config.yaml
num_hidden_layers: 14
hidden_size: 256
num_attention_heads: 4
num_key_value_heads: 4
head_dim: 64
intermediate_size: 704
vocab_size: 512
hidden_act: "swiglu"
norm: "rmsnorm"
norm_place: "pre"
norm_eps: 1e-05
positions: "rope"
rope_theta: 10000.0
rope_fraction: 1.0
qk_norm: true
attn_scale: 0.15
bias: "none"
tie_word_embeddings: false
parallel_block: false
extras: ["some layers without attention", "local attention windows", "gated attention", "value embeddings", "a smear gate", "skips across layers", "norms scaled by depth"]
init: "trunc"
init_std_qkv: 0.0292
init_std_o: 0.00552
init_std_up: 0.0292
init_std_down: 0.00333
init_out_by_depth: true
optimizer: "muon"
learning_rate: 0.0146
lr_mult_o: 3.0
lr_mult_up: 0.689
beta1: 0.95
lr_head: 0.00558
warmup_steps: 49
schedule: "wsd"
decay_fraction: 0.705
decay_shape: "linear"
final_lr_fraction: 0.05
batch_tokens: [32768, 65536, 131072]
max_seq_len: 2048
doc_mask: true
train_tokens: 708200000
max_steps: 10786
dataset: "wikipedia_en"
Each number is 128 + 24 x the weight over its row's rms, rounded and kept within 0 to 255. Layers, rows and columns count from 0. Numbers have three digits each. The size before them is the row's rms in percent of the matrix's.

# down: layer 9 MLP down (transposed), 704x256, rms 0.25, rows 696-703, columns 0-127
# gate: layer 9 MLP gate, 704x256, rms 0.279, rows 697-703, columns 0-127
# up: layer 9 MLP up, 704x256, rms 0.301, rows 697-703, columns 0-127
down696 097:127105152156124056142180145145130169157122144161156163148128110137128133118128141102095116108104136121171108119125076137125110119147132166147111134113113095148101100128123129145167095149153067107131108138164132124109103127120192097139119133108139132114149153144132162180088130130127130118171092156150124156112144137144134131136131137108116179128134149157135158138148080128101220146161
gate697 098:142122105151153147133108183132132084139143148147139144146136126137170122089141116117160159133149098134137134089096117133129158152134152120136113139124123148136116088164148075123119109157118150174096111109093089159114133170091123171094121125071112120079145116079131153084112154138140156132153120124100155165097159084125148099105139113113143138170095206130178123076124144097140125150081
up697 091:122091157142115082182077118141153158122107175096148117107123148146105159154117123124106112142144141101152094137095134143103126110136101148131133128110112125171095129161151159138108129097138149158134132140139132138145137106167148121156118146129158140168108119129134150179144118110139118172099145147145141092169146123151154119160129120143159065133110152128106100129169129148100177160150
down697 099:109129114094117093098141150126132117134164119146139111127153136102087157109181159128187135155150130181108101080144121163115102153151122137097100156145132128134151119166127077137113134151164168143144134117118147114124107141182113145127111122126130095158121169114140156118155130109101117131131117121108117124140120102094154116164112091158127115161116128136135114128137126102093078121116
gate698 110:122199126066134093134139146154129144106144143111142126132154166091054146099157152153187146117146104111147113150159168127135137115152078129128132122111156127150116149113130147133122121119128135126141155134089121103177099133146156146141093118154137136096097203127146085114136117149116082133108118076114143131164135149172114126119132153148137122134155110142083123107105136088133124101094
up698 109:168124119117152165176075143152122141158135091073147128163068081161153091152126132096153131122144134124114144116097084116083138158117135120105163144105112141104138164133135127138200107129115100120120131137103136126103144127115072117148122175106156143172144077136105120157096112170112126107135142144105122111089120110147116147111129107145103165111114142084109157124141107164155114155090
down698 105:134119095134177155061133101125114124149095068118086090156150098142173106138176156100119107111138152162112140127099135130158132152098112128133099166114128149154106141127162136103128170160119125136122135159149136109116096102117084148103080127114089140094098132126135120125107141152125156100105181109177140141072147145113108106125126125128099107084109167164114100139124097131126128083146
gate699 104:116120144162136112088100124113187143154131133059104141145102116151115111105126176124120139117152098128149099118158146150090100117162165155138095125099101112117141068099101147124111157100113155138135103141144137152150087130082124082119093126161138094102108164151190173096121112123130156106143134127131184122135128098138138156141146138162174135125121127101096131097110127109121120123180
up699 104:094119119127183134139134130119123145112150132112122147122132144187137159116119169111117146124153143082105117122107137115096146173112162138108086126126178151101122134165147106135154147089117147139094154134132139143146154165102122139085145149121134130112121118075111119143105136120104137151139123088126150097169104121082141094109156169131086090085161083089104134110150146166136195153186
down699 097:101125145144143173132147074129154143142131123106117136109132122127115115111145069120107140095092144118132145158136125132143148120111147139153152114106104136112193096154141141121101100140143112132128127148093147154069163137165108111113109125125169193119141106146133076137163124121118092093151122062137132111153129155122172117124133136122114186091127076158088099159086132121161155133180
gate700 108:156133138120079160111132117134085146136133083103103115157130086133083115109131146167156143137148149136146115148158108137163142140169122127147149122116101095093128156104123134117116138077106101113096151132094116094143150164122146105127144153163128148061100178082122115095107130114148143135120135112115122112096148111159184118132122142164090099133121141083131042142147125124127119116130
up700 105:049132115118137091161102120127113103111104146104156094085077150140123130098163159125142121120130129100155143152109147101104150133097128117145188132151163103120146127120128143108135121105130128135142157129103130144182130153106145162106123102136105158140118132124101113098128116153124177139092160118164175118149116136138089130139146118114123112106144145132129123154119116149111104145118
down700 106:149092158128125123135149146115119124087168112150128128126137116126144161155092109145110146117083145131121146140097086144081152119163141126150114135118156117179114131080174121106110138138088068121093109113197119086131143101171153133153156124124143131128126121165147117135148112149121108156179120134136120123169152116118157172122112144148136110086149135129142155111121136118144130157161
gate701 102:125122106150102133117096143107146141130134110158128148128167126127128121130120203170144166121127099094107130135132152123117149150105162130061130115156123139103132134145131159110114130110153140161167157148089141108156147133141108162169135115134145177093210111158096115115150093128089130161165101112120121157128125137163133139158147155130126113172143153142112139132131150129107109159144
up701 097:132123117138130144150110150130114149136127085128118149084155113064092185129123097130104115116126136120120095129102130157135174196140158117132130129090126152162103169156140101109142109137145108146144130100120139143099084158163141103118169133175138121190145158130169128132163123133144148115142088099128156145119164098132137139077136153137137124187138123143126100103150105129129111069140
down701 098:119116150172134093091097109119101138114149076147106142145177119114114147108179141115120104156104136134120122126105140101121178146110143101123090156116116136162162143098128099135110136139106119112153121161074134132106132143119146091096141114109159168151105145126172080128125114150118139143173113141125129160130145097126139162146152147137163145124149167125103137178140117094102172144119
gate702 100:079123138105082136098126125111102160098106130089152127138102121148169073113145130106149091119157121184136105136120118104162148085139119127140156147152133101094139164120142092128112107123166110147141137134106134113153185110133165162132151129125161091136115121103061120128112111088130124136113078136116112101128098121114106100090101147165117126088164155102140122124110179112147141162133
up702 108:128123110120108147113154109163095139136102157173072181119148135135167140113162132160134143145118109136140150133116102155098088117133116099119113160141100158107141128131146131178130168116165132140149074159200129193121182140130114101123113131106086105120114114098168119170124123110110120101116103116169077092151114149144148089099151123145124143110104141141152131107141145138121095154122
down702 103:129097109128122117131090147136085134139159141139122089094123080118160144102124122127176110153088113108131111201104142110127208091125102113109130138133123145102139112141163161098150092137140107121150149094120165144114142087131143113150148150131153139152132094151164100099164126165132103096110173162125092132146144174110135124185119137136148152126115111131105133110119138106159111105158
gate703 100:120167157083133134092147108112128123133100123147117090108168157137138098123096146120133134143162126148142164125123124102114144142186122115115113118110188138124135138134120129110151105168098098106172159152121105140145083134131140165109126136126082149140165127103134119154133111134116119150130095146117158091147107139093102116170100087109162144084153081140131169095173113111157147099113
up703 100:155149089132107126157154106137103129149117131156145184111102146192131129121132167116148111129131135151096121132134167178152104096064119095136138163135155115162123121109120104121122075110127104156133114110131142138115151199155125106113132129155174145113097147126087136137148106151129166128097102135137135127156110102130129150115117090122099143115125178174111125135135124081128157142138
down703 096:114120118150162131113105121155111133126095117129113122117127104123119119153127097146115119113150151141129156119154125082103129151126149094160112112119118114087149095094149123145064115164115131140126123158113161138155134158119130123153118145120117201129147136110187090119123176131135091172148127115121165126148131113092148154117117132120138161104163124168192129119144138091130115174120